{"head_dim": 32, "norm_place": "pre", "attn_scale": 0.177, "extras": ["capped logits"], "init_std_qkv": 0.0483, "init_std_o": 0.0, "init_std_down": 0.0, "lr_head": 0.00924, "warmup_steps": 542, "schedule": "wsd", "steps": 9565}
Each number is 50 + 10 x the weight over the matrix's rms, rounded and kept within 0 to 99. Layers, rows and columns count from 0.

# layer 2 MLP up, 384x96, rms 0.0814, rows 213-237, columns 0-95
52 55 45 74 42 57 60 54 46 60 55 43 58 55 59 76 65 30 57 35 38 78 57 54 73 43 49 49 41 33 45 47 41 53 65 44 44 54 46 41 57 55 66 50 62 38 52 61 50 46 50 32 60 51 55 57 50 56 51 46 42 50 41 63 46 54 49 27 55 41 48 27 42 51 65 48 71 46 52 53 67 47 44 40 37 46 40 42 42 30 48 62 55 41 53 46
69 47 55 50 57 63 55 25 58 52 45 55 45 41 29 43 53 60 55 51 57 36 42 41 53 48 54 37 70 46 41 48 50 47 46 45 59 32 65 41 33 46 45 32 57 61 60 37 39 58 54 53 56 44 51 51 58 49 34 50 49 65 55 39 57 58 44 56 66 55 47 57 55 40 54 48 59 55 54 41 64 56 34 50 48 50 44 71 54 34 40 53 56 36 49 44
54 50 45 67 63 53 46 49 49 48 48 38 18 52 67 51 60 43 58 45 47 50 56 47 56 75 57 51 52 42 61 35 32 29 49 53 51 60 50 52 68 43 47 55 37 52 44 38 54 49 56 43 64 54 48 55 59 56 46 66 54 40 41 62 58 48 53 57 47 47 38 60 40 55 47 43 51 50 54 47 55 41 60 62 46 66 51 54 42 52 27 53 57 57 63 37
68 54 56 41 38 54 72 68 49 54 45 60 47 24 38 58 54 59 45 46 55 53 48 49 59 38 57 67 46 54 54 56 34 53 48 55 53 65 41 51 53 59 27 56 57 57 55 47 39 53 60 49 41 40 56 48 35 51 51 60 35 54 37 61 54 47 30 59 53 52 55 61 54 46 48 43 51 70 46 41 29 41 60 58 49 53 29 49 52 43 68 44 59 44 26 57
53 51 37 44 60 62 53 55 55 42 59 55 49 54 56 38 59 45 63 37 58 39 49 64 54 66 33 60 50 57 60 44 39 52 49 45 70 53 70 39 71 37 49 59 42 51 65 56 56 70 41 28 66 49 41 49 41 54 44 49 47 50 71 62 41 45 49 47 56 29 42 54 40 42 46 53 54 42 37 57 52 60 33 62 41 56 65 29 40 48 46 45 54 66 52 36
76 53 40 47 61 55 49 47 41 27 49 55 49 71 63 27 65 63 52 52 56 43 60 42 56 47 54 43 58 67 54 48 59 69 26 47 55 49 51 54 44 57 57 55 51 42 44 47 49 45 42 72 64 36 56 35 54 45 60 59 45 58 42 56 42 36 42 61 27 67 70 46 48 35 49 45 33 47 64 44 41 54 43 32 62 59 45 50 46 65 43 62 49 40 29 50
66 48 52 49 70 45 48 64 50 54 49 58 68 54 47 43 65 30 55 68 44 47 77 48 56 58 56 55 38 60 49 55 27 50 47 47 52 40 36 58 31 44 69 44 33 58 44 50 48 44 32 53 41 53 47 44 45 53 51 53 51 60 44 53 55 53 59 42 54 40 49 47 44 36 42 44 39 51 59 49 58 51 54 42 47 57 49 52 45 41 46 65 62 48 49 44
45 45 53 38 49 48 61 70 71 55 48 53 42 38 39 53 62 33 35 65 42 46 70 47 32 48 48 48 60 54 46 54 35 46 49 45 52 58 68 35 57 38 62 49 55 49 59 68 45 39 50 64 57 51 48 64 59 52 43 46 47 51 42 70 62 43 32 44 42 26 52 38 39 39 55 64 49 49 54 45 54 24 48 44 47 58 60 51 40 54 58 49 46 55 50 27
55 58 37 58 49 37 49 43 46 62 38 51 53 53 60 39 49 57 49 46 55 50 71 67 59 40 41 35 49 53 58 47 38 38 40 52 52 42 36 52 30 62 40 31 52 34 49 69 43 55 55 36 54 55 59 58 53 47 43 52 70 61 45 58 41 51 47 43 58 43 48 38 55 51 44 34 52 53 46 46 52 53 51 61 55 74 51 49 53 46 50 35 63 68 49 52
47 53 55 58 60 56 53 68 48 44 44 53 39 66 60 32 50 54 54 52 52 51 51 51 57 44 39 51 53 42 51 58 40 52 56 51 63 54 35 41 64 55 50 14 55 54 44 41 53 48 51 51 49 37 51 28 55 54 49 62 39 40 21 42 47 58 40 41 58 41 34 48 42 48 51 46 69 54 33 48 54 40 49 56 27 37 56 50 70 66 51 64 58 47 54 49
74 63 49 55 51 47 31 46 46 42 59 56 46 44 40 51 42 29 57 63 52 40 44 38 46 45 39 51 46 55 61 37 62 50 50 53 59 38 56 55 41 55 80 65 40 39 58 47 42 50 68 56 36 42 51 46 30 39 35 52 69 31 50 58 48 59 72 46 43 50 49 51 47 38 55 45 60 47 51 57 66 34 42 29 38 43 42 37 48 58 48 43 35 64 60 59
35 51 61 38 34 46 67 57 61 57 55 56 43 46 63 49 38 65 49 56 58 28 44 42 54 59 33 55 50 39 41 69 43 67 35 41 56 44 37 57 38 54 43 66 48 62 48 45 48 58 60 51 64 48 55 40 43 44 59 42 49 52 62 48 40 59 57 59 54 55 37 43 42 34 52 55 36 45 31 46 48 50 64 77 54 35 49 35 37 71 36 56 60 53 47 66
51 56 46 61 29 45 39 52 45 49 58 54 42 51 57 59 52 62 61 40 55 58 61 50 40 47 72 39 53 30 38 52 55 38 38 48 57 55 50 41 41 55 45 56 60 46 57 35 56 32 65 44 57 36 68 55 45 70 54 44 45 30 52 65 42 55 64 60 42 52 57 52 51 37 63 56 60 48 53 46 58 49 49 46 53 44 51 66 40 36 63 50 58 59 35 47
48 48 61 61 30 42 38 47 61 42 54 48 51 63 25 69 50 37 46 56 44 40 49 39 54 52 34 51 72 39 56 39 54 46 48 52 51 50 53 47 55 58 24 42 72 45 51 27 46 45 57 54 32 31 43 42 62 47 54 53 51 57 50 59 48 47 48 55 44 48 48 59 62 54 61 75 44 46 64 44 33 40 37 54 46 39 56 65 58 44 52 48 55 38 59 52
48 59 54 68 36 38 47 65 59 47 43 57 44 46 49 57 59 50 45 58 54 65 58 41 54 66 40 39 43 64 56 62 62 41 53 50 56 63 53 54 46 50 47 70 54 52 64 49 38 54 39 45 47 44 46 47 41 57 68 43 37 52 60 42 39 46 47 53 59 38 55 40 46 49 47 47 47 52 58 56 49 40 46 52 37 46 45 53 51 59 35 41 48 54 42 52
50 45 47 53 36 48 54 37 52 35 52 42 49 48 60 60 55 44 55 50 68 46 50 31 44 55 67 38 64 43 49 47 43 47 60 42 47 63 47 54 44 65 62 47 52 46 47 45 52 62 35 66 70 37 27 61 53 58 34 46 52 71 42 39 66 51 43 54 59 58 58 43 72 53 46 67 42 41 52 68 63 52 39 42 42 48 43 40 37 70 37 25 54 67 31 70
53 31 58 48 55 62 45 42 40 62 60 21 41 61 57 44 59 53 25 51 63 65 55 43 48 65 48 47 54 41 60 63 29 57 45 43 61 52 59 47 41 33 57 49 64 40 53 57 39 48 61 55 55 66 45 63 40 42 39 42 54 43 61 41 40 50 79 62 41 52 37 43 63 39 46 54 49 52 52 54 65 50 41 62 59 59 56 47 36 53 58 44 80 42 36 57
51 35 47 53 56 52 44 50 54 34 58 54 31 51 40 65 35 67 68 48 70 45 61 55 51 38 66 55 49 66 58 38 59 44 47 52 41 57 44 51 50 30 50 36 50 40 65 41 49 51 45 35 46 40 67 33 49 38 46 53 59 62 35 61 56 58 53 33 50 53 44 51 41 56 48 54 49 36 62 41 50 65 56 41 65 51 53 60 62 38 50 45 50 40 48 51
54 39 43 45 43 69 43 48 49 44 48 34 57 31 50 40 46 47 42 58 61 64 51 38 46 54 51 56 45 58 46 51 49 44 55 36 74 44 43 45 58 64 51 69 43 45 53 41 64 50 50 52 54 54 33 40 33 35 55 34 45 41 57 49 40 61 54 53 43 45 40 45 44 45 51 47 52 69 43 73 54 49 54 59 46 61 46 70 47 60 65 46 46 41 64 48
29 47 51 35 47 51 29 50 46 65 31 38 27 42 49 62 60 42 44 50 62 49 37 53 38 53 60 47 33 45 69 63 60 52 41 50 69 47 40 55 50 46 54 75 45 34 40 46 49 41 43 61 56 53 42 64 53 51 48 50 45 44 43 39 53 52 56 63 49 53 55 57 51 52 68 63 29 41 44 60 45 57 37 55 35 45 49 46 46 53 55 57 47 54 55 58
49 53 43 47 60 55 62 61 54 43 53 40 43 50 51 60 72 53 43 49 50 57 45 53 48 27 41 35 34 25 67 41 55 68 34 41 55 45 46 51 60 56 55 55 56 38 42 48 43 58 49 48 40 40 67 60 52 66 58 46 54 58 49 44 61 36 57 61 66 67 51 62 37 66 56 42 51 59 50 47 56 49 47 54 68 54 36 50 43 47 29 42 55 37 48 37
55 31 57 31 41 48 59 56 47 53 70 56 52 54 70 44 42 36 73 42 47 38 60 57 37 63 38 45 39 41 63 43 39 26 73 48 51 73 46 57 53 62 48 49 46 31 56 42 56 36 50 49 50 37 59 58 46 44 48 41 57 38 38 42 63 44 75 44 62 72 35 59 56 67 56 56 40 48 45 49 41 47 51 52 62 52 46 57 46 47 63 40 60 44 38 39
65 50 52 32 55 58 48 38 58 52 56 67 37 47 43 41 53 57 48 51 49 38 57 65 44 45 54 62 55 21 70 45 38 31 45 65 51 46 75 54 53 55 63 59 56 34 52 53 42 40 64 61 51 60 49 47 58 62 34 46 56 51 46 55 49 50 54 54 29 51 59 65 62 34 56 42 56 39 48 50 45 55 38 60 31 32 44 52 52 54 54 53 42 53 61 28
31 49 63 41 50 28 43 59 44 42 54 58 45 34 58 57 56 36 39 61 51 39 57 56 52 55 59 56 51 56 55 30 37 59 53 40 49 71 53 51 51 64 64 42 39 38 53 46 47 50 62 39 46 54 68 69 36 58 43 61 49 59 34 55 55 41 45 56 34 47 49 50 54 62 42 57 44 52 66 50 43 51 39 54 40 51 58 49 53 42 58 47 45 57 68 60
58 51 57 49 60 59 57 57 50 46 53 53 39 36 39 49 57 61 47 32 46 47 70 61 39 59 49 40 57 58 47 54 69 55 73 35 43 80 44 43 43 48 20 61 54 57 47 62 49 44 47 46 54 62 51 33 54 50 43 38 62 40 48 50 56 47 51 42 47 30 50 57 48 38 48 54 45 66 49 59 46 48 57 44 37 57 68 45 49 59 58 36 65 44 55 51
# layer 2 MLP down (transposed), 384x96, rms 0.0732, rows 213-236, columns 0-95
44 48 51 46 51 24 68 36 52 51 51 54 39 49 56 48 59 43 24 62 52 47 40 42 49 32 52 60 54 42 47 55 57 50 54 42 41 51 42 46 46 52 48 67 50 44 36 42 60 47 50 43 46 62 59 58 52 52 62 33 61 42 47 54 46 48 76 66 35 45 48 71 57 40 53 59 37 60 45 59 63 55 44 62 43 70 51 57 47 35 34 51 65 48 74 35
35 60 41 53 57 76 49 53 38 54 55 55 71 37 53 49 47 60 59 53 57 53 44 53 49 43 57 38 41 50 42 50 45 61 63 57 59 53 57 52 41 54 52 49 56 49 36 59 37 60 57 50 50 31 49 51 43 54 21 37 57 42 45 45 62 50 48 55 40 55 40 71 49 60 42 70 54 54 42 59 36 65 30 48 58 35 51 54 53 49 24 56 55 50 42 54
38 53 50 61 59 65 43 63 47 31 63 50 37 53 56 49 58 62 62 65 57 43 46 43 55 49 44 48 56 49 58 34 45 46 43 43 62 56 37 53 59 59 53 45 46 59 70 58 54 47 58 68 48 63 38 48 46 36 63 56 46 59 46 59 32 49 52 36 45 38 44 45 59 57 56 40 52 43 35 35 45 55 44 44 42 49 39 56 67 59 67 42 33 49 39 43
62 53 57 35 39 53 45 52 39 64 55 58 54 21 50 52 62 37 45 54 36 68 49 60 46 36 46 46 64 50 33 56 48 59 48 70 51 52 67 53 64 52 53 56 44 59 56 36 68 54 52 35 41 54 45 53 42 47 34 63 43 46 37 61 46 63 52 58 70 57 54 37 49 63 15 56 54 47 50 38 44 37 55 43 48 59 53 46 35 41 39 57 50 47 48 64
42 60 35 64 60 82 30 65 40 54 62 73 54 46 51 28 43 54 53 40 45 51 44 53 55 39 54 60 66 52 57 51 59 59 37 50 50 54 49 29 54 50 40 43 42 51 50 54 56 69 57 43 46 47 49 43 51 34 48 57 35 43 51 30 48 44 52 41 52 49 53 58 51 50 56 56 51 63 43 44 72 65 39 49 44 53 45 47 46 66 48 41 27 44 66 54
68 37 65 59 44 43 72 61 58 32 44 62 46 49 47 62 52 42 47 32 39 48 37 50 53 41 29 23 49 60 57 38 48 56 49 56 60 57 54 52 57 58 66 54 35 45 57 44 27 54 43 44 43 54 45 58 54 44 48 51 49 55 52 51 50 44 42 62 29 58 51 44 32 50 28 44 63 42 53 59 56 57 74 56 43 51 47 51 68 59 62 54 57 34 52 53
40 52 29 50 53 41 50 61 51 41 67 43 50 51 45 52 44 57 33 37 37 68 40 48 43 46 55 54 49 58 46 33 48 53 54 57 43 42 33 62 52 42 46 56 51 60 50 51 66 57 57 62 67 59 54 53 42 42 56 47 57 38 61 59 38 47 52 40 44 53 48 61 49 32 55 69 60 49 24 44 54 50 42 65 66 59 54 53 39 51 46 56 43 52 54 59
68 43 50 47 52 35 55 42 58 47 51 46 54 50 50 49 41 54 70 52 48 30 44 43 54 44 61 59 31 56 59 61 44 50 53 57 67 56 66 43 36 53 58 59 37 27 55 48 38 56 45 47 58 57 53 45 68 65 62 52 40 52 48 51 67 51 58 58 34 52 31 42 54 56 35 46 42 77 51 48 69 44 36 39 57 57 44 40 56 45 71 36 37 43 44 45
50 57 47 44 42 55 85 63 53 50 49 53 49 48 46 48 41 53 55 43 58 48 49 52 48 29 53 46 40 58 56 64 40 43 36 44 45 48 42 60 58 52 54 25 43 56 45 56 54 42 52 54 51 51 49 37 64 43 39 45 64 63 63 32 53 39 52 54 55 38 49 59 47 64 58 54 29 46 46 48 42 45 44 59 63 49 41 51 54 50 38 72 46 57 60 54
64 60 43 49 35 28 53 63 45 54 64 51 52 33 46 62 61 54 53 65 31 50 43 50 43 33 46 63 42 58 51 47 47 49 55 47 45 39 39 49 51 55 61 76 56 40 46 62 38 40 58 41 58 53 50 56 57 51 58 41 57 46 44 57 53 54 66 48 47 64 53 56 27 36 57 46 33 56 33 67 36 42 59 49 47 50 46 41 53 53 52 68 39 67 34 42
54 54 61 50 54 42 55 48 32 52 57 57 47 52 62 40 39 46 46 52 51 49 56 60 56 39 61 41 60 49 43 29 50 78 48 41 64 40 50 46 49 18 57 39 26 51 56 41 42 59 52 60 58 39 42 35 48 53 40 51 69 42 36 37 65 55 47 49 65 30 59 50 50 58 54 64 38 65 68 80 52 52 48 49 40 35 40 55 60 39 39 65 54 43 60 58
46 55 49 55 31 65 60 63 80 62 38 64 61 41 51 57 58 55 33 50 42 46 80 46 48 36 42 38 48 41 46 48 46 62 54 41 42 45 36 64 45 41 57 56 55 46 42 44 50 71 58 23 47 48 56 53 39 32 74 38 65 51 58 50 54 50 56 45 47 33 46 45 54 40 55 58 40 46 32 61 41 52 46 52 52 43 49 65 50 40 57 45 61 50 52 57
56 33 43 55 43 53 64 54 50 46 46 57 42 56 46 65 64 52 59 51 64 52 45 43 51 62 59 54 53 52 39 55 50 64 54 34 63 40 48 54 37 46 42 53 39 47 44 51 33 33 47 45 66 43 49 37 65 58 45 41 44 37 55 61 38 65 60 59 49 56 69 38 55 61 37 39 51 33 36 50 65 36 42 59 65 44 66 50 50 50 53 57 44 54 45 39
56 39 69 61 43 60 45 47 47 31 44 37 40 53 44 46 61 43 42 67 47 41 43 40 41 50 42 48 58 52 51 58 48 60 57 47 61 46 66 53 23 59 29 41 41 41 67 54 44 54 48 60 31 34 40 60 53 44 40 64 59 56 49 63 49 48 63 61 58 58 51 65 63 62 67 62 52 57 53 62 57 47 58 41 27 40 45 45 37 60 38 51 42 40 63 45
56 52 47 46 42 40 51 61 53 41 55 55 50 40 48 60 56 55 49 39 52 42 54 37 43 57 54 47 42 54 45 53 46 44 62 49 51 56 35 61 57 47 53 52 46 49 40 62 61 44 42 33 51 55 48 41 47 48 69 55 58 67 45 65 43 55 42 32 44 37 47 46 66 52 51 51 62 57 38 51 48 55 58 40 50 60 63 51 48 27 66 51 42 64 50 48
54 56 61 45 47 48 41 44 53 56 43 75 66 41 53 71 60 45 26 62 50 48 71 39 39 45 32 70 65 44 43 47 57 35 49 40 50 43 63 54 48 50 49 51 49 40 63 62 54 60 46 47 55 45 45 56 62 44 28 72 48 51 27 68 46 58 60 35 52 38 34 52 44 41 45 60 59 55 23 43 51 58 40 42 46 59 44 40 46 50 39 64 45 63 44 52
37 52 54 48 51 59 46 26 50 44 54 32 56 60 63 36 64 55 73 58 59 55 44 47 33 37 50 38 41 60 42 45 53 66 62 57 67 63 52 62 63 47 52 44 58 35 41 59 34 45 55 45 68 51 51 50 47 57 28 48 52 44 48 45 50 47 44 51 40 40 29 60 58 56 32 53 36 45 49 41 78 52 39 76 56 43 53 35 45 46 66 39 64 56 43 60
30 62 51 50 36 92 54 52 56 44 40 51 52 60 39 61 48 50 54 45 51 43 44 46 56 44 49 51 55 57 58 51 51 31 57 47 58 48 39 42 33 37 47 51 43 34 48 53 50 48 58 38 43 59 47 48 61 52 50 41 67 64 61 55 50 55 56 37 62 42 40 63 36 27 38 68 62 47 47 59 78 55 57 35 54 55 48 44 52 48 43 54 55 55 55 46
55 46 39 70 52 20 54 63 42 48 52 54 44 33 51 58 58 39 64 33 53 59 63 42 48 53 49 38 50 64 48 48 41 47 58 52 54 44 62 46 48 50 61 56 50 56 44 48 50 50 44 47 32 33 42 52 47 54 65 46 59 48 48 67 48 47 44 46 31 45 52 45 59 60 60 57 38 72 45 33 38 69 49 43 37 46 60 77 50 44 53 50 70 51 52 48
48 57 63 60 58 61 51 55 39 53 55 57 60 48 49 52 36 50 39 34 60 41 66 44 36 58 34 56 49 46 47 65 62 66 46 37 50 46 51 46 63 60 43 31 43 74 41 55 70 53 55 51 46 56 44 38 46 42 63 52 48 45 61 42 37 42 58 47 56 37 52 36 51 72 65 41 35 63 56 51 41 30 58 45 51 47 36 54 54 47 57 53 45 44 52 41
66 54 28 36 73 65 55 56 62 44 53 41 53 37 44 42 49 44 44 38 44 70 49 45 42 44 56 54 38 44 57 40 47 56 49 55 56 55 46 54 61 58 64 53 55 46 48 58 43 54 70 47 41 34 43 35 49 59 20 55 52 50 45 32 55 47 46 47 43 48 56 55 70 57 59 47 58 52 57 41 70 62 48 43 53 36 52 51 66 46 52 48 51 28 51 56
49 29 41 54 41 45 42 48 33 65 42 40 50 56 65 41 49 37 44 39 48 59 65 52 52 72 70 50 40 58 57 48 42 51 52 31 54 49 48 52 41 54 44 38 77 75 40 47 49 55 54 56 42 60 54 41 51 30 56 50 24 38 65 39 45 57 59 32 53 51 61 63 53 58 51 51 47 53 62 50 46 43 63 64 45 57 63 48 63 46 63 41 42 54 42 60
37 43 41 58 57 71 61 35 49 50 48 46 54 43 54 45 59 46 64 44 53 40 47 48 38 51 58 56 38 50 40 70 40 70 56 55 60 48 62 55 35 50 46 61 56 47 42 52 61 43 39 32 56 56 36 33 64 37 47 45 57 48 43 60 42 52 55 41 42 42 59 36 54 56 50 53 63 62 48 64 77 67 45 43 63 56 53 54 34 46 26 34 51 48 59 62
50 56 45 44 49 43 50 39 72 45 45 37 57 40 31 50 51 50 43 67 44 61 55 50 47 58 40 56 50 62 61 57 41 37 41 33 45 49 36 58 45 50 58 49 60 55 42 62 30 50 45 47 52 41 49 37 56 31 66 28 55 53 48 66 52 61 67 45 45 35 47 49 55 41 51 51 55 52 64 52 59 50 64 40 55 50 67 54 59 53 67 51 65 52 44 49
# layer 2 MLP gate, 384x96, rms 0.0866, rows 214-237, columns 0-95
61 74 40 49 47 48 41 43 52 47 57 63 48 70 45 71 56 46 29 52 43 52 41 56 44 40 38 48 53 58 37 44 49 48 42 45 55 53 55 46 45 48 61 58 37 56 56 51 49 38 53 56 48 50 58 34 44 39 55 48 43 50 52 58 59 48 48 33 26 66 62 54 48 48 53 48 46 42 58 61 46 41 38 71 54 46 45 62 57 58 72 50 58 49 49 51
44 46 56 40 30 48 62 58 52 49 46 41 48 70 55 55 44 37 60 54 41 61 52 55 49 51 41 70 46 50 45 57 50 52 55 32 45 50 66 54 61 49 56 57 34 44 30 48 60 42 62 48 39 29 63 47 33 62 38 52 50 45 54 53 50 43 58 51 54 65 51 55 35 44 40 59 37 57 61 31 57 57 37 66 41 46 52 58 56 47 47 69 48 60 52 49
56 45 48 47 66 40 37 40 28 56 46 62 53 60 37 66 54 46 66 52 50 44 38 50 63 60 41 43 58 39 32 73 39 46 41 37 42 48 46 54 36 49 50 56 51 52 25 54 55 51 51 39 58 71 57 65 42 46 43 46 50 63 62 42 50 45 79 54 38 47 67 54 38 55 46 63 46 49 47 52 50 55 35 45 52 44 67 49 32 48 40 47 53 55 60 48
51 49 48 54 27 52 49 48 37 56 49 50 58 62 49 36 30 51 50 40 49 76 56 52 62 47 43 73 57 63 47 54 39 62 52 31 53 47 38 37 54 57 46 49 50 49 46 53 44 56 53 51 38 50 57 32 51 47 39 81 38 57 57 42 58 62 64 67 42 46 54 50 22 59 55 62 51 47 57 46 42 54 54 54 54 44 45 44 40 42 53 65 43 58 38 42
69 41 25 42 65 52 51 56 59 44 24 53 54 48 34 47 61 60 40 54 47 63 35 49 59 35 50 44 43 48 56 46 50 68 28 53 57 45 44 34 30 47 59 70 47 56 38 67 50 60 74 45 60 47 58 44 53 39 43 45 63 51 66 49 42 45 52 78 43 47 49 47 51 45 42 45 30 51 81 42 49 48 71 37 59 45 47 33 41 49 59 56 53 52 44 54
52 47 46 57 53 47 56 50 54 43 48 36 64 61 54 52 46 20 54 50 59 70 52 59 62 57 53 44 56 53 45 47 39 41 51 49 53 45 54 57 37 49 46 51 52 61 42 54 66 39 48 37 70 40 47 51 54 62 66 43 48 40 41 48 38 42 60 54 47 39 45 46 43 38 42 58 36 53 32 53 47 60 35 47 40 60 58 59 59 55 40 51 62 61 53 58
65 45 40 46 50 38 63 55 49 53 72 60 53 43 52 39 45 57 66 43 50 40 50 33 36 58 68 40 48 43 37 49 56 57 34 62 44 63 51 46 42 65 38 54 59 45 68 51 31 63 54 50 54 46 51 42 57 55 62 65 29 64 57 53 48 56 55 56 30 64 66 51 51 67 50 40 55 47 63 42 58 41 47 35 51 50 61 44 51 46 46 66 64 33 37 52
39 58 38 67 65 51 44 45 52 57 49 56 37 51 55 61 56 54 46 43 39 54 46 50 50 68 48 48 47 44 52 43 40 57 55 40 40 55 68 46 52 36 73 61 47 40 56 57 46 63 45 45 35 62 50 54 49 47 59 52 54 57 40 53 33 55 51 34 45 45 59 26 49 44 34 52 52 54 52 55 47 46 56 48 56 65 64 63 45 45 38 44 64 51 56 39
49 40 43 66 64 52 47 57 44 72 46 43 53 52 50 56 48 49 46 37 50 39 38 53 35 53 42 63 53 54 47 37 34 46 35 59 50 34 61 61 39 49 63 54 63 51 49 50 65 46 47 42 59 70 49 39 31 48 48 52 41 54 36 58 54 43 32 57 52 45 51 26 43 43 45 52 46 46 55 50 47 65 43 47 40 44 62 67 55 63 62 37 65 57 76 47
72 57 54 55 62 46 36 48 36 35 66 58 41 45 21 47 56 54 40 63 41 37 57 47 39 45 64 49 63 46 43 47 37 47 64 43 41 72 47 45 59 29 50 61 62 39 54 42 55 65 51 43 63 53 43 58 56 44 51 42 52 51 66 58 36 67 46 65 55 39 56 52 53 43 41 39 52 61 43 58 47 40 54 56 76 53 50 54 35 47 58 24 62 64 42 72
54 58 36 35 38 47 49 31 54 29 53 55 50 23 34 55 57 55 69 52 44 52 50 32 68 73 29 52 60 59 61 58 61 51 50 60 34 35 57 63 52 33 53 59 60 48 56 59 65 49 42 62 41 41 51 44 58 38 74 66 51 55 55 52 40 31 58 51 41 43 66 60 39 60 51 48 48 46 53 47 45 50 47 39 58 43 50 51 56 44 53 52 52 71 41 44
42 72 56 49 36 71 45 43 55 38 40 48 46 55 43 62 34 31 45 63 54 42 59 42 37 43 54 54 52 52 52 64 35 60 58 69 52 45 45 41 42 61 53 59 42 55 62 53 49 37 49 57 63 33 47 42 69 50 45 38 49 49 49 60 47 51 44 69 37 35 59 42 37 52 47 40 63 59 55 41 56 47 51 56 46 59 48 52 54 49 47 41 46 46 57 45
52 51 64 62 37 47 46 59 55 69 33 48 56 56 36 50 67 58 56 37 31 44 53 38 44 57 57 57 39 55 61 70 37 48 59 42 26 47 48 65 46 49 53 46 48 60 60 43 51 50 56 47 43 36 49 43 50 46 58 63 47 60 50 37 47 56 50 61 55 59 72 46 58 40 47 45 46 48 53 60 31 60 48 33 41 41 63 59 41 57 17 52 56 53 47 42
57 55 47 54 51 56 57 41 64 48 57 32 48 60 55 35 43 44 51 49 48 49 48 39 65 43 51 59 37 47 59 42 59 53 75 55 47 53 53 54 36 42 54 47 57 45 56 42 55 40 42 41 64 61 55 53 46 51 49 50 40 37 53 46 44 33 68 58 33 60 48 52 58 49 53 34 49 38 54 49 58 35 47 44 53 51 52 47 49 45 37 33 36 46 54 43
48 47 55 44 52 62 47 27 51 41 47 32 54 62 64 43 53 51 72 50 41 49 41 49 53 39 57 22 34 50 67 60 54 46 50 51 23 49 51 49 36 49 41 41 62 55 44 51 45 45 48 43 50 65 50 45 42 55 54 33 47 61 65 44 55 34 61 67 39 67 49 35 49 49 50 49 38 36 81 54 33 42 55 44 59 70 55 62 38 50 57 43 62 57 60 53
60 57 53 28 51 41 43 53 42 36 48 56 29 57 47 69 47 41 48 43 48 44 51 56 32 44 72 49 52 36 56 64 43 52 58 33 42 39 45 55 57 48 64 48 38 43 31 58 71 66 44 36 47 60 57 51 48 40 38 60 46 29 49 52 69 52 57 50 43 51 55 38 58 41 51 52 32 51 74 59 43 72 47 31 60 69 44 61 45 63 63 56 61 49 66 64
53 31 56 56 55 58 44 29 58 52 44 49 35 23 39 70 46 42 65 64 69 56 56 46 41 68 68 54 59 49 38 50 38 53 47 50 51 55 55 54 31 35 43 49 40 52 59 50 45 57 44 53 28 64 45 53 45 40 40 54 48 41 41 58 61 62 41 55 56 43 47 47 36 60 51 43 54 55 41 38 54 48 54 39 70 47 59 59 49 62 57 33 63 52 54 62
46 47 56 51 51 48 48 63 54 37 56 46 48 48 53 39 34 49 51 52 41 29 47 34 54 52 41 66 56 45 62 51 50 44 43 40 44 53 69 58 54 38 56 44 54 38 54 68 50 51 70 51 42 55 40 56 62 60 50 56 40 49 57 43 56 49 54 63 64 58 41 49 23 59 78 39 45 48 43 34 55 55 44 39 63 50 52 58 46 42 33 49 40 50 59 57
45 46 30 54 61 57 52 47 67 30 46 53 64 40 38 59 43 54 54 58 43 23 51 48 41 50 49 54 56 56 55 49 56 36 53 45 45 41 66 62 48 66 48 51 59 53 56 33 60 41 46 67 56 68 46 39 47 47 69 41 52 29 59 64 38 50 48 57 42 58 60 57 51 49 66 43 49 50 59 34 50 46 41 32 57 47 50 44 42 52 55 53 64 43 60 39
50 64 56 50 36 54 50 53 67 45 38 48 47 73 52 49 34 53 53 41 49 68 48 69 56 49 43 52 55 59 40 42 48 56 49 53 47 50 53 56 43 47 51 35 44 50 39 67 46 35 54 51 53 63 49 41 52 58 50 49 47 42 37 51 47 54 43 60 45 66 27 27 52 53 47 62 47 52 34 47 45 53 39 54 32 71 51 63 64 53 66 52 55 46 54 70
65 67 58 37 61 61 49 34 54 58 59 46 52 43 43 66 38 56 48 49 29 51 74 51 40 31 49 39 52 44 57 54 45 65 33 38 37 45 47 71 37 60 70 65 46 37 53 51 59 48 48 86 41 53 57 59 44 65 56 53 55 51 46 61 67 44 42 38 55 35 54 40 52 46 62 45 40 41 63 52 44 45 51 39 65 61 46 55 36 41 55 37 38 46 59 52
40 56 51 48 41 38 47 53 44 57 65 52 56 52 61 61 42 41 59 37 43 61 42 31 43 42 45 29 65 38 39 49 50 49 49 40 40 62 42 44 48 52 55 37 38 53 79 48 63 61 81 45 52 52 53 44 46 50 65 40 33 52 35 40 51 53 43 50 54 40 60 41 44 67 47 54 51 42 49 57 61 44 45 48 45 49 57 71 55 44 53 59 51 41 55 69
53 45 50 52 39 41 54 69 45 41 40 40 50 53 65 63 45 45 63 35 51 58 55 66 56 44 37 62 45 57 57 44 66 63 48 46 41 56 50 62 48 58 51 48 39 39 46 39 57 45 67 53 38 51 42 54 53 63 56 59 48 39 35 46 50 48 34 46 50 39 58 44 58 60 47 58 60 44 48 56 39 67 39 54 45 48 71 61 58 61 67 39 45 47 39 48
52 33 69 51 35 45 48 43 50 62 46 56 47 43 59 49 79 33 63 65 54 48 49 61 51 56 48 41 47 46 55 63 53 37 55 45 62 49 53 22 45 63 52 56 60 41 43 38 56 48 49 65 40 55 56 51 32 63 38 67 51 32 49 58 52 41 52 57 52 57 46 54 47 73 42 74 50 59 37 54 57 52 39 43 52 35 52 46 43 37 31 65 46 70 42 59